config = dict(
    norm='rmsnorm',
    norm_eps=1e-05,
    rope_fraction=1.0,
    tie_word_embeddings=False,
    lr_head=0.0149,
)
Each number is 500 + 50 x the weight over its row's rms, rounded and kept within 0 to 999. Layers, rows and columns count from 0. Numbers have three digits each. The size before them is the row's rms in percent of the matrix's.

# gate: layer 4 MLP gate, 320x128, rms 0.279, rows 84-118, columns 0-127
# up: layer 4 MLP up, 320x128, rms 0.262, rows 84-118, columns 0-127
# down: layer 4 MLP down (transposed), 320x128, rms 0.27, rows 84-118, columns 0-127
gate84 107:533525507499541454492497483580450468536499483539533523507502482440474476491490498562587426409508479506580527545474530467482485567547515472494487444516409434516372398500505542534558408508482545472401476510466416498550483407428427556481483531469539454498504491445464480602398558523449482470544477652575553517570510471517567564499407533561548499489527518533517545540507490444567577372550
up84 105:538492536499556558540521439560517499509498618551515601572597567527486487544522499533470485621440472482526454491467641485514540538463542450460446480479417442507509479422512511568576469572527526503377453457552466344497559569532475519594393525488627425444471491543484533417504504528466442436526468538550492515459479532512560532503486534562425493537499488519513538531490544495483494491531
down84 109:475475512551507471537552527471549480473612448561380392530571504492482524534429451436500459532468544486594428380482437506526487441520502526520420487473513501495411489532461554492626515523543571525512523438548518466576510505562503506421477536547613547444444498392495553485522464492433459504447552538515532466414544478481423448521496493514558457450478504533529461492386584411525429484568
gate85 098:428614528441496557506568517409601511452379591516481494516523496583527516567512487574422515493494553533541466421443488484607535523392512504590530415556555505508561562561499465493524476464486450581517463481531562514532584589515501502564483457478543502410507511560485521493475481548544447443523589438467460478554484584487443476498455526507576536461595534437475539529439452462428470442524
up85 099:522513480620522408521599503573508493498565415497367502431534566513572441553510520508487511535520492528451443599539534451589492525480534506508436535542435575573556522493512525522462497565442467459499502495457549467487432588525553476509571476615434560478513464440502570480467516451585498473508525419534441476505437464536491473562434494477450428552464505542499573541463549406487499615401
down85 100:516574557630482458546528605391453548426580474470420619472483425487458589484421460466501467588487514509534487498514535506512495508447504415569411517498543496550495534515471531532592488465536375469520533433595614468438401520445494502489501534466531493537477433469464563537472596494541477441493479530531440514496489489445504444545524527428503527495503492450501463534418515437598483557518
gate86 107:502499556552502522520503470524574472505605477425494520594432483510596464488436486475552524473551584468545508578578502518578503491445487545443483471495566465416510477563493551447568583586390527612503461520457384428513413604484506477434512516507527570571526391501500533472396473498506544452521495545491479487581519429514503502445524470494580566446521499579447530516460407523489545510543
up86 114:555536475415501437488613497562418540492623511382488486482541493487447540527516439492519412511519476519570464463554395440511543567514545480522583552561495546470507504519565429480498525531530605473537532426465513492514525469488453471582526488578499505458505415559450440507474428600482458571514492578574462499561554585560493516531543467514446480469523503579554464483479478334512544460484
down86 111:528568579448507559500495517508495561477474448503457490544485428550483466467451488464465515463559496395569484490463541479456521460496417530496528493456541469467426531517525541394479474492539511603556504572560557412401499441456519541590478467512584438564473542487645551530460527448575470455395469394434483557442516534484501514519406506464515488560452549403486457406408535542449520492544
gate87 098:520569456516508549389539513595535450499509567527517523447575498582593437516480553515587509448402499432554498510466468451474562437500450551605498472408557482560357475522496439510433444479454517449529479582458458532508460482460592540498501518520469451488624478537511443552547477480517434498586578532553572536441551403577445513483482428446478479527503425515522505511554497542533486514459
up87 101:427465476472542543523495573446514472440496524454474482566481600482468538539557494497523449424515513467555527529447430508469388457515560455452478463582556506555671500487445589492491466550486435540401560489597502547434493538529449452469533505428417552548419492497562447491506461527484425424428479504498498469454472518515553530468548450524457543447558435486509492422394455494403470413450
down87 099:525567497397506462462540390471516493494571410514552588492541442532513463473550410515585539493506534532425516497424576539463503577455427565502518498469583430470533447490488423527456467474509479497533497548484558492555579459453574566624468460575489444494555513568534539509468541502578594501527562503490503540463535552475616590513587576538511415551532512596498528491516530493558575516506
gate88 077:443513543497453430457495470437450439575607385531496427461439484445520457456419439406522525464474486573472522570512515465513411481513567566475472546612409470518439490526487492479499503474454512433476507453494497416531498551553544448513414605507410464506544450546457394511565470518457583551471415573466532574495437404521506470511468517504467475501455486518427469418610511510505456484503
up88 074:545428530519501481538517638575586422509423562513521473491506492581472500508533460457470466460511588459472564485498516590567541379580457517473498487510465514473488476521532467467548446514595458577481474528428483504495527495487396607547398512452622518448553500497551496541405502509510463458528559537502461505513517394501507620505543512539547488439585427568528519525449494572463588490491
down88 092:529516466555498497521457476470404492457545458494530542567518464469473472452502452526484477493491454546536513565514573552472491456451551518503487487488524508573468435507568512450455488582491553551452459404497629561429550541535507486511476617495410447567555493530361508590529469552485586443455468467492503484498511431518489438405460464482476538444459489394418541403566568533597412537417
gate89 097:492475466586560526561502454494441466389450519413522495590548581555539485531554479545522559488420392480468529412421519437432477472505499415518514514513550469585475501480572481484537465549498485509516569508547577585531512462479509544412458563447545438474541561512584459482468525469553417455446488489534570546524445457442565452442586417532511513455406554534522561528546451526572565532582
up89 084:486496511466396380512453467430545617510591475487469375553478471409530448595442476506531495538538507558504531529456511512456387516512512460519567531573498519598504462607435485515459447477447525486506465591528556530513485479416511506577529441548468506552468483444476424397423485496434487432598477525482512440541453539456520491472442593468470573570521486443475535570445506531507504532509
down89 097:550549472449439488444537524541486508434481455518494567532491481457613513456510505438479552426468617431540559590506497519574572513506507590465481496533483508371552477539533508564518513449501488564529435507435445493496430436525455456547500522497517493492464393404433485457573434569416481567436503423504550481510481548542473526570420564456462492565568519540498373476481468402420491469545
gate90 107:486443470459602518435605532588552475479479540451487490465470492532474501510540405454417526457470479531379472437539523452474551410464522498467565502539483486441468503492547538442458473544496523469406442495454558532652436487437521530515505398502434485489507527458468463596495474364422455494500493474472475568495464460507541414609451472471593477517478491479495473497458420601504557564506
up90 105:489534450542458460466571595623491514493476485556584566428521442519519527513461472531554370412514488535583584448523511487514579500537502560502400608576498495555441504539476438498541445444539496515521465513518487547524525483511447511453585504548454510461398520494488584532498534498481507501460542548396454443520465553439424432487453489456623459569570547454521417509537564438480512437540
down90 100:443498480551465507532554396454429434512501460512538517544472559428495476555430479471495503509553472524404510499594554485460508488500543529498500596497608504495425429424538453481417415502482432521482415425422577506677466435360495489473556471496403506502493532432433469538406470461539520595520481528437479469495501458490517441478515430520461491564492506501492423473516532537476461556526
gate91 089:525459518565554564385561411505402409519452487506565521441501492529557474425346545466520425552536541476574449427514500492392522507501538461474549515562513534498484451512515532513522438527499578453593397522553471505552566451484466521560549527468501477511557387516589537495549444486535587555519484473554424427457441451501510505477468549441486575442390484498481526522486483510544560516529
up91 091:510541482665517488431419478551535559538516496539622583494532537511533516482564564509500482495602433483476520541498536511451494484461409537536522590479522493556421409578456468465478426409493558559489538463390513485508496576569553526470484408568510470595559611449512462490486494554459564485478508522582477499378392543576556510496482492469528531509496513436498479490465495459493504511476
down91 100:528521480472523526468504541544495546490467503441547471469506479491559463473405493395398523526537433422553477507530508516509493489530541494518512521548404512499426500503483462468593558559522472441579556494526539428566529415428415584547572519499520559508542424492442512559536475436481534539627556450490463587646521456533493563516502475544383478540513437603519533482439419593498532558481
gate92 093:484619439552526478457477473492417451506492510459386526505467458496486499549500545487557495462439559487493611503545534448461499456483536548496451459448564604550497479516615426499550609471510437490467496441494418550550429501529597520475541562513521554426490441572533427534451502368520514418455394508506523512526467504589556564492530453507484535513517551447522464426448457412533424482443
up92 089:384544529453458503534454515423528540538452452535488551475547451483473567499484468438491494478465586452428536469577508550440580515495586489518539425508505516485522512491462382488453463435599520540524602405426544471566536474510483400471533438526421424502547452488531552491388644534500535533443571450453507428520450519589451544513461529542585468521482547513502528574562491474475533488454
down92 097:485482521528492577510538521491577541542449484441443533460506478451450433427416454514538440513424542460618507529548572489550479446561455462473455464464414523491460407475529391486608468501560478509537512483522609418473569438630506529541496507479482599510504556545579454507493512434467484489361447495528434521513532472466563503573533494516487511466449489434404428519456486540499533418437
gate93 114:512525514464489497411536440530546537544525434483530471580438453519509474544428531489541613545538511431491478506479560509335585570434490440509529517540510516524439478468452540410514518443495477484476412467483575490520481465495507490431602533451568563476420511527483443418418384504500493502563592487533535539493541555493551513464416482498497575537504564534470522449462627416429498413502
up93 120:365564492504482475665463520619469481549589519505537437458489502552560448537498494543519508497545450523516429483467503592458600538554465541501483600479524413528521475468560532545613534463465448579442451577539607528565504485581504485482435486511485504572528542425431466463517561513479497548489436491529431397464483504436456415502499464480444476469501476440533496506517435553446475516470
down93 103:464484557451516502456557500476475532383558577553450468553513411446510582581564477465429486493488492492537515494415507514415634553533447504472491426493426527502358598501497477566504521506531533516497533497555541474480566613560450508525557570519559456485480537493543511479547536417529496380429528500530471526487483525476526523483520444582530392520529495408461484523447564414451421505545
gate94 102:581519556466513386491542543455516494465550530564613500559545507534546423568596645532546471456518539410492487523473532507464571574459501439562499438465518488549429518496543534466460520480553530456472454485510497516397502424467503485522406451496617534553506477488504494550463523411501566504487540559486549466459518531449529526608588499495525578632479440441547582525503451502573521491518
up94 115:486416525493404482550457466524491520536499495483428549527543529495459617556452460579469529528521502648499546522489454424457503512482452497568564547446501463596514473521480481483594525444451517526528544554533537512631560476539435505492553454505415427595462489502472496560477512568548422517511630451511495530581485478597476483443382482503478530555576511455510436429479530535456484419533
down94 106:545462550508411542493470464574464514466430462478503501437561529532473578475432417606395505568521416490446525553554465491538427555492466487514494510503371430532559549542458525583541453507476512563461500512474460496463514437491562516434628441486445457466394587511430553461503475516500396500499469525529424513612421482524539439480433431549429454434450527472480508478522548515534501466452
gate95 098:486451521412528489469458567423511497483498593424511529538513450507512470527541478465497520546413469523525476530478611450438513572410479468499532485452482455425583533493449524518521435551438534427528501469562482445398555507536538581435518564409478501554542497555485575493546450603572433518568456422404587475514505441495502434613560464545517508525523553437480538521592581437480527430520
up95 099:594595511405522611464551568523414519487475541440528531412494513533542532500462564414477433601533539556555477472536495486544524494437541477455471476477441457521612505472547464497559463544504591516529491486437489540584512496424505435611571483574428427522518468496542549510499490554434568466513560481525408517448514544455492560483580522630579534524462464543465489543558544448530514445523
down95 096:504450442545483502535418511377532542489520464524565456541561528572463454455461509535432461433422500497478534549466580426388506496477429442490530493572517558450526418520479511572432391555531482453505553499521574477547554572442449445556456456547488440462434463515502453486597446575500484553497441382482406506527528532502480527457434547491503566561602549452427550470473506508464578496548
gate96 108:560523463465510420496448473565543398515541497547539506539557443492528526499476443494520424595459505542379486530512460534442398432364548578512533472507461527356529595506511463513443522448511564453504598459515498537416440535438508488561499577608412442492440534555540559485474467505467516422510537517543582529535539492591526487442516501433488505501443495504510502551519478467472570584486
up96 093:481479408526474457505497553466514399574500486483512515524438408629588494438442541436511496520533475545505524488395554613506490460548577550517485486412446522450457543530526483451525465546512489488486558449482453556448403426434514470478523526535378357563502524552512456461463480450517553565490423560468496535406504498516553538467543460560563402431559509482466543478487475528456533523423
down96 098:445509407581566474525474481541487402522492592487472475511550513565544485529517496527542387574465505547468484484491452514428445436508543567494528420529456504474534597574469568480518525544589599474421537520506555521402499513499553497478477500465452527513496475572481438449609526507441511479396504535467617437551453414563504505473450519567504470513533478521533453516508438389530600558397
gate97 097:558508536463595508526493483507535477481538536495464496508518511464541585410476540531452521563490470571493494503504493501556418529477422597458583485496505528472452496409521446612406444489503477584521492420573569532487532499490463544495593500506549570513564451576410480533508471600579449567569502486499469428408574529487506572422515449450503570463438449577547560563483549516518630471457
up97 096:448484525544509445500456534537514516461407540496537405429471409542572422518521536486495456540482483482521462488505493476592469487435510602482527520505489480468468587541583581530447481492583534546518480555510512494509455496418452520526496491499506479529510489537395534483428492516553609610554564585558455409474562534542512386475436549526536627559402487454495454555473514468429533503625
down97 100:460610441507515448450571556524509583493499481476499535447473524552455508492507487516464475630563495521588431370487538504566546466631512499503475409419461440511547501506516520537589482423502471576521571520481535505519422523572524443530481497453468394510451582417511438543627551520465513490526436491520512449492556476447482480525455565560590486438495581475603502509447501487519460529459
gate98 113:494521524482456416461482472543453546509466505504467460472505391477498462528509542644477622517476485516508606616616593454493524501496528468507479471566447525564492557440442549541503535469543414486500538491421539482406518466519557467517483538427523487489521555551536555451480474582528519551513509576465544533508498510450541524506577462470390382488515537432536468535553595506619578452476
up98 103:451538381470460561475459481478559519486433548535554474485489526534498487449476563559410454505542523592494493528520415529481593458571547573509495512552508556486406410488501567470555365494539420441465540558488587584509490499505460515452500420504479535500567472481499491536500533497583544623486514464520575450525470425450658458454552454489495431477482491521523508417508581413538525498499
down98 097:454533489507541551492414478479484622530547471553370447537491518439505545526464583506526564503542475494495531412550461505484457432507513486522482418528382566498409505518456421502352597490484483498519521505415530503400524561540490568475587521492517447512511507502466557489462408492532488426492547575491543561539411517522441591546529473510494494507462468518474565385583492541528517411549
gate99 093:416567563482521490519524453463494421515524435513573455487527461610483570489458396523407575563448495463484576510489545537460511368512543578500555430545582465478536514481510495580439509460598526505552562457395427447492556437535591500469494494452544476479487535490520480456476533493441429423505510471510544532555435425550565535513434524478430478532561512518455467558546483586462486548616
up99 101:533512541454569480495504555502508484435429573427575487458409532483512515474479478539512601512428460384537520419437457418500514486552495519520454535496486467458473499496493598576621479442472412529598579607508555526519374495465457429595640472488518490462453425475536448488500446538487530542524495512512531484522510533465459543448505474555431544459418532416528459564490431512450473488522
down99 099:485463463474440444524474448486486421545525456533557494589558533446489428489438484491494458494522565494586415479578535638419549523582520500543529557451569443483461448468528475514450523488485593478552471529494623524471529521406522557491472566542475423482473603498512598536582520447532462507484474451559537558440444486500617477517482480483502501498516478562456479557469645569509530421448
gate100 083:481503479462504567505641448429433435421425520458546478540478471576495586512428586480454559618495452469370488534476512525495456563551523384434512441411511463520539485500469499519441541556544512543484471475581422424511487476552521532522466560429472550383551483528483468469510451480475550563457506510562465491462560463461476524542483604577585541451435493533513453451563483491523548506531
up100 088:469399516450480400498503510487553468521526506467469449518396509380506444499507479520517519532582493536469553502513512485528541396495490518438507573549606554504483469473471491564485560520413458480425510534504521478458587443476489468535522573510408354467476501508550436522510501472552487407526536488531455515496588384482539498419537509456505388576494519592568601460447544457465522498397
down100 093:506528557519483443494500466519526431531510451484472591441451370511551519538582524428487529509532476495505437505528547420483551528506583452609564608521465449498509478513440480483568387519466546460432524567405472509519568499531589507525452440459464428581431477584481470429545456551484510496551495504483440587454497498442564454486567526551471566438520583540493560472394502480432415445479
gate101 101:473542610526459479390562414421438484526520442534521447477446530436457500517566481506485494492467565505467608571430495494429409474531535443467462488558466534560515500469529478493612606509535550618494463591518469502472444569524490547452451518507486569478510456586480401499554544505487578509510474534424477539591537493493530520532450543557454460537444546599545490410438520595474461465510
up101 099:526512447420495488378492483380478459537558470537552510431535468517490501595446525431441458450447472496539418544451410485425459457596412493574537573468504572474525528513457546544626397456473467533518478468504527556527564561589484458523432498488409472442529545500495460512462548524417510530427570445513546471430427475539476506511432553562438498499504482526473462576458590545462502532514
down101 093:449494407555434407552480492474534545494505472397533563516481450461510530551430523559572550517523445524532526451571427456523456546508459464445546520504429517487526435538458457449507582537519491455471380485429480499493520562527506481516537534524477499481432515530511516498375497446554507506513560519540453556487510374547465545511493544454423502527351440526509438341566554508470549390542
gate102 094:413498516431435430450547498512530538462538518487471503482470557507537490574450454476484384464492476539510492559501594536481504467472560506559438472528506517523561501650550504512473494461451524536461536416427503589511462550392554502411465516480514477524428556546532486477486455577512397536549446600559544540472519553547595530537512491353453445518385473408462510463433495467566516511496
up102 107:429461530546616526439524531515434545511534452509535509555553534497502542517491478499548582492573514394475501439493465511506466438522451458526525516545515514522404567466505478428523502560566493491574572552489544497485487452544595470617483530639566502469444538534526564482551468468490579562568485443547550476495555541506504538557530421476504421532601494448412537523569375552602455490439
down102 099:475525547539465452571497440533507462447488496526481421467456580514548445475454462562400475528520487483534505550511579494395524436367493539548607484522359487475571477560488519658507494485384468496472441419535509501456459482433498503495561541463482464560593450444434564483579491549471500425487509529494499575441454495484508514473500603548572506496443496536486565511440595510519484490510
gate103 092:500475512517393539413483524460396582446553511432459431653576530487495482556482516479574450440517518571546532500561434443501601512495545469529471503531486435564489453433505446571550606562480517453388408524484546508492466463515524440590490604411462493480477440479524554438481454602549494584472463541481458498550429537492424590509480558546481474511532472494489508513480486451485490499511
up103 090:536407522474435532455534569430591440499529497459410553486520402534516432556411499470562503497468523474564549514523477490491544479513595448460436519532543562498493498502473503636491449526489520462430471567434421629496461469429520460539559384525433495419532548571583462498541512486439503554485572409487473574602465517450496538504504511544493502522595446505532386526488476513452511523507
down103 094:518466496581462458479498502479547426417510479475423443492523512453555457579386434553443461486495580593579466532396544496555490469581609531556443453538526560513419522492530381552490564502430554504485587533454535469479505477491541485498498520431532477412531511524422566575518478632514438612491453516559405514467446425531507459465455490562489527511473473508512453474512527459497452548546
gate104 082:419515497463576506470533403455518495531417401464586550475537498568467500498529565446465559470438515520510461459438565525525487556539537465470472488536455444493449612474495526450570507562406483407484487451511616479539564441536506471502477461473525509558490471538495548512565395429528498578496501594555365406397494539492484523536467447506561556517426420594515537437513453518531478477453
up104 087:502545444464465517502492544549490443522527581558505471421539537516504563458537535544556463518551473474543481491538492538562617508510483595408495592559505537497574575543434421479425509524461504495475512457511465604579499544439420549516460499499459504492499542540508499576461588474443487465366425545461454674505467474479408486498544508521449566569480558551451431530499496467527418451432
down104 090:453432553558473485443484509508596488468464426504530584491450449485531486581489443444520442441481491505449478464456460497542406475554528492504512488504489501538518522414502561474533565523555433527369586521439494534492439531499549489528511489476519534535404493451393547428486511471467472499452494557493495512597549446546510401406364503511570472502534469499419462387523564448496432482349
gate105 108:463479473524562556513524457456555507462535472487539537501478472534561451530467552521438412498547597480545429640472445437501483490494485496523507602585411476469506469549530439519570444530526646480417495442475379390550510442498454569545493534503542438545511423402462578479493523539439448443471485512464463450557501492524458517557520484460607558492537465532501510437543488527493472541615
up105 121:467512551429492520453532522462447566629580495503535439504440550403438519471446445482519510522626494462530432445528437526514526491596473545437510499516467544458454487528565513567509461481496449539569492575535517566519480513507599421532504424494521532516495494432465411479513509445474553625475552449467551564541472509581528367532507498458548391545567548504495515443442596530467511491415
down105 098:574536537447538507464479511544456450525447450473431531497466497612485460554494568554462525463555477505450537487566589454415540543453574556428496536521566435514563589500521435473514489499556376438503443548429510512604497507402522551559492499500458418521503533518482489453437562515655500527532556490496592471421443465523567452505544499511488448474566584438471538527575547537507426540548
gate106 109:466475497523454488449516546513431466583400454487435564534498389470532454495546429428599503433580499501442484514544520410439524442446493567493607499496499526531584452541470509463413543469587472526512489483427557470557492558483539435478473494468486639405512412540501513502463462493496507458555372475453467543526394481438443464524463564529565523420521453446531545540463465464521432494498
up106 099:528442511484486521487452452562465572544479510497565550490572582508588483415458552509444585570451555558444465535376518596539464502543498508509478561527436491454405527439506534520513450439482510557522529504483485444560501477599454559453495512437548400471578504460504532459533533486468468549493484453607471484432504415488454582447601475616428415535473489535478506498603490573552551474510
down106 097:500478545519490499483558503557473486527419520515531558515417597501479480558443482503471436468507543546493593524555497531516533439450554493475441495623493501392523411525533505600483468564519450477571452405468502432589469406457515535427519427559517493491528516471492527562413531550558463499679485485485556510523538535566484497544595467449506617450508509607460526509545554555471469509480
gate107 099:528533423452491451538480565607493485443558440513588489476475528539550514551442478397385528522478552545541473547449445558526421594427582525518538546568492526482488525580553495487547537492461544459449569469489550472465495455485568511538464523513548438484432550421469523498506508621593532554531471506518487452548514510461630547539487469586589492525459489421510545515498572539363487552513
up107 090:424541533531451571494514561518445513593463469549424508514545509495502478457432514501491414552473417568503533543529482496441508474555407517536465454490497471559551539428495542503585436488502488457563518451412579536499530499454572460523505393467527473495554562496536488454487546442475510473472515517602534490481506526527379387462470569507358623439548423555410418507516450421498535475460
down107 098:493514506463491570502407589573487471505473562594477428548585497480501485514531498511461457504435510507524463569469510494496575562536547486603572561463560508527565544567567486644504474485515523507550493456456605490421480552550540536433462473482518470616425551479478462565461474530470443477487574531564515391498498548417495517442546429566468514444541429435429620531566472491490512470456
gate108 090:418557490495561501514603491503526579441567577519433472462495493420531496522481463526431422402581511525486546523598569498554494455620451481467535512410543494506534497536473454490466436474544527478447493436442561535551529471390466513550471530444533551620443508438524485530521460480504497505519496600541519522462505440574490387440544472493572402585417401469525549464547460482475533526491
up108 094:496466497587529543535517565497557530496499537473453576449540544523528581547468506481569540439434426439537536518537481495448550589497547575540505476536479478600478476497443559502538407552380460549534424461484357581493499546482545551436523446515393530416599577434445466506535505454483451507439516457455496518446520463573530475635520516443476473576515474426519518523464521470558468489441
down108 098:582535505518519525492487370559460556456526546542451460594490487514542474571516586452482560526420498513485474369442456456548472345466551480398431503568585557366491439542500563553475495494586556495544517556487452525543578486519494468528487473560458518554461452507460511482484540566586553544518476569463559512518519513416468466578502541509442498546547580489553512528591496480511476493488
gate109 098:477462474513440509555552412447439575514536523534446567525483536478472525495555411529534494454509485497408546377531441454576592497504461453572440474477534532448467598536525467600514538516558497480480496549522397508569452565541445525455573464575477566470412463508473568460413562539524582474454436510448430527476669513571484470538492533499476501490480508516460436522471557503587487465452
up109 090:470479545538506440544504486477558512508524509490499490478516423521461553470436485582441459445513551565568498393524444450529566473539381492515520543563505452523568577540496571549482522526519541491488520500487500449559423514392523539421495625515499511556455472469439409484536495594449524451482465531506496534491579490508365443481434551455380596562589495425489450577508456488554472597485
down109 094:523539574520462583514474513444423508562506453556494487480500490441449527442518609558501521553551569555493364497516495487489558484451545550525405459505595464534577471476430453427461577439545633445493495634511456476443554557499498410590581490504514508510550558484509485467578479493505454408462565437517606534478495451450484444495475537529489555469481583474521469489530474510437460462439
gate110 102:599498482472505478523484483446486534482479416426521549515435444525455512405507519491492485509542457402464580423508486494483472584496524547517437506483528425535537513522490520545411446578483458482495542504478508392405450398540557506377495478459488482565460464637459561482555438564563572477541475475458574497512566496531541555534521553533480545439473512535620505562522540433553459475364
up110 114:558479393473519432457455434468482476536500488419487430481449432579518531507557452498594528493455485494593576500547479467502498536465575464537552526381464465502462461457369470527489504435489436484523558545388457504417411462503549435429501463471458488545516553577458496440569461514419486484546479513494465505518569520513437497511487530511483566498487473449483489562503572471492592464310
down110 104:541501522366522444503488544518592513514396562476507449513534555519408502446458435591536556528585484488474488510507541445526484444623527589519501504463644530499444403528502534489459455524456521540500586489551398525540524431518540495551470539553499473622479501515507428455507555565533629492525479456452481452559563561557473500485440565445536473474559483522555528502565515558497542544543
gate111 114:550510549433606472537506534516512524524518591450478443484552459487455520589570534476330472435423422502470453563502547631449573513453470535461531468474537465519572523533515414530502473489507535404438486556563522558495523441547464431563535517459562444411479568535534571530511499568506501434502432464417396482486446531426496470572513525435486454504556543527528536488536500531492485477597
up111 111:434456531519489549475503586493493563462487484499523487517466572621492510519464518548501535439521480527525421472521490531505571620351535486532562478509533496474574512552542497567548588530456468386512541520443460493571445565495426430495425467430517527441507558515369419462551430521546503536407534425496434562457473474450489488493477544489563462542482528529404424539442549528517596537539
down111 099:492484533452496628505487429479539438539551497489507532459539514490551429503449421584581427434581508504524524392506512477461507493555558473417455589445584543434393478432516559437473521464489440602460494527541500461478471549492533519466542482463485532571551564529464484445573598530486526550414515491492424500544464560520578572562490504466477575516546491457570397430491580520442562491449
gate112 089:450517569445478560439460521489547552513530412481533541570457565498569506551383464493530462532578501410478451524516499435475518514526516552482564515435520557521435546508469462539522456496539532467531495539357475445475587449433561579376512464432530540503502472552416479399472405474541483455533496427508500466526461446491498473536467559392513420443547479522566574557453515551591587516489
up112 107:550458459482476486469538479496538490490508479512397461515441500551521448444459565520467487623472553437510543392499483483536540563518465443553477542518578454480422457508428522503534533487508667473540441537464530461478611497515434563394505530403492460506624424483477493490435518510479494496507485514472487482450390438506435512567511485396457413500556399517531474412536536512575536511561
down112 101:524486538587539545502547525529476513518487483548534460525525461527459557472567517422522483452503551438553446532512523500495409434464531574519498482475431513499564489509547511470529462549500369452469517459489506602545436500477616413480466485589522555478380535511531489418480468459600468446487447448561454430518503578529540539399471535657503561453487589422505530531396556465499436497532
gate113 110:478379466573554523393519415483526527442440584540546453555489514476487409490526518534511539443472518482408477535453503488498405570510434494468503463550548487609478427510485469470446444491473519536525488463482423481546461549543533503531611533516551544507371535433476539411413525464360473561521538521516454454492516468502553558593441506467415468522501572587551576542497548470512523517508
up113 118:427513525499543506413431437410484505551507491443517467530503482571486453510467463504574508414543545430557436457502430509551434491547554493464496483367422481383485453492527510495374515563548431471454516501423385557533572555482589513516554490531521605488538527539468474536441470429511608527459480494502462576519581457475525480509533552487461545489532563609511511485472547542512467437411
down113 102:610471518416449524591609513564497474482525494509502567472529506571491494458553513510430523626569443508382556512512507536471539494489516570533509527566643499559542523490420525517559544389488420518535583533507416500558465431494475510504445389462436492526465466486601526447463523546534522475524493530423499543460480513475410484453486508441555517519538453403481516538502451438410557512513
gate114 112:569463513423419518556497530546533464458518555481521580650519478590542443502520424515526529464447506414538524533446523493520329508514469363543503472561583467467470588493457576461455546543427507519469452488557445451448527546482481465462481431501549407464497509486483513481560408498543498493425456565501466564467471491435582476478565395503463483500537484456503408518476544526510455451538
up114 104:491453535436565617632461550499491553539440579502549454552520492461468440377514525525519491502504423536488491489516543487542552533438466433517481557468437509555524547503489526486539509631437666496508564528435465485565479497471468484529578525477578488467485493469478502518462548453430502512518521545495476564390586554562498551498458515517507395569596457494410489524523515461609516454496
down114 101:448534496469419584507523533481526506496435514548437474526484453544462490409422491519488451557499600502497434574536516480488477464513458466530434498546463444467475452548580443604571528539445554566457488433525528487578461438514500547404519408640487493505568430487514458458529450454436415390441504562534472475590488537506479494580503433543491590539457457463497497581465394496583471492503
gate115 108:563455443558623447475451479531474475558450508579526452463555524482554455506503521539482467551537629532493478529460479542455594568470558593546496510465501530447494540563577444539564424524486573541532504558596430539465484444533485441514554496506536409550471509442487494426499620577523448478540498548547397501433512539520515513498497395449475342490509472430524475549514493436482512541470
up115 102:559515450359577425468585534444474550460513486465471450541487508546507556486569519555498449528580564510467496516566519565374469529505446555410507475494533452432533483488397516483503539513477566510534428508458541451476537513481492446501427439541511449389547521527532563595436435489445483545527496455490474524633516562388421411488497480484492522468608539478537502524560464531542517563558
down115 106:501478504393437513529506482450501523555536501425498452441431390514552498496445550436600417437487532589511614483482478480546481459482464498509472489551404472501505537570526531542493549508514434554514539429417562467549526392517558555438457524505483514421473515586498496489506393474568461477455438501461563453436422492454428446443489528414465564457580526446480479551593396475501524505562
gate116 104:546417484481459496503454521547464606494468466500489443503526468494521466486461497569592500599449572418521513502505544461419455530546507559597557557482508547539508452513611471619502563475500444574441509551473553512512485521563531420479567520490466559530445497487438527414410570499560496601550571388490504548424483506418461542499490581417526527469389464499563571553497546541499481530485
up116 101:477522570544538538588481506466468485397411452375521534490519556491520554452487509553497505515525480441459509435575503405525460428435511487453450430594449569469535464481548542515488438531448591546530423423547390504419541598433393420500546469583478440503456514490536533473533510553427521480467509468498624548480548441477514546515535462518506436499471570491474520551542610533508487461495
down116 099:415541554492615506440423426549481430500400492515486563515556523482587432583439404563456537511513466499448508495524519537473565525449500492522547401530450531582508484500475504565464441494492467438472481462482423501460500554467490466466495477411495458531463475517457501479408579563439634552652485533539442482516519469472461507499534497404475507610543472533529523500577589513560441483452
gate117 096:478541550481541512438437512483491543492448485425538533372446488503512403420376499480454466447522467341455413493446526583462519618534569541461495536601529549479480449549462464527468488518527516422537467516551561509444496425473497524450545570425467446446609444523517480503543592487562522498468462508470471478498533400443508445479562496455485470492438589455466458559458485503502436539511
up117 097:575546535425462456503516540402532563482564553538481393430576542484475533462443493478507486478452448427527528607452492496455440604497551587614423543613505540513409439555516442587517474476478558423485536520548464517508537447450533495518530512502527417446441505455510441556500490467574469510419464493483500528615479560409446460559523466457515458482480439510448426458438538429481483483496
down117 098:442550495619557525541554484514482506508481540570462568477482527454566450497512464438556536553447522572547481364571477547491539433538524451523507683451467542517538537438462531541474505499567434460511548417535517538455476442509485409505491493414438460576574483524553616464583504453413502523536521481502510520461575459537514547424460566466496470480521522493546558465544414533441415494482
gate118 106:476601599476507447453465494550457442436599487581420497530460593470495502552393538531423525466559521573544580480502516575511485442489530498466581502564475385572497502530524473424558497438518524475496444491565458458507561499575536533502411534501529563543458428558504530426460549480560529424491520594506580586543559451519554530512545513545405403443451518479534421501543519508503485473504
up118 109:523577628471505448415500430445502434524455498510513521470497547497406492533549492437550506516497472522488563529514551584367510486501506471579465539570584491597510495501597520472465600440505527558527567468440526541435397562583538550544432468563519434428519496537472468570495510459517428512568536463531460444527575586515559476505420517494589499506484458418479436480500469434511447438453
down118 103:479459564480508568531477582456499510483484537453475539467540539457436533553473377498434516507490475590463424506427449596464482550526515519466469503489423565497527418578522412502550511556491573480521510483482474542501558486600376491523510470501457564465466486578468442551440484464449611530512452443477540495486571439526517416502646574407489527467508505541581570593515460442494527479425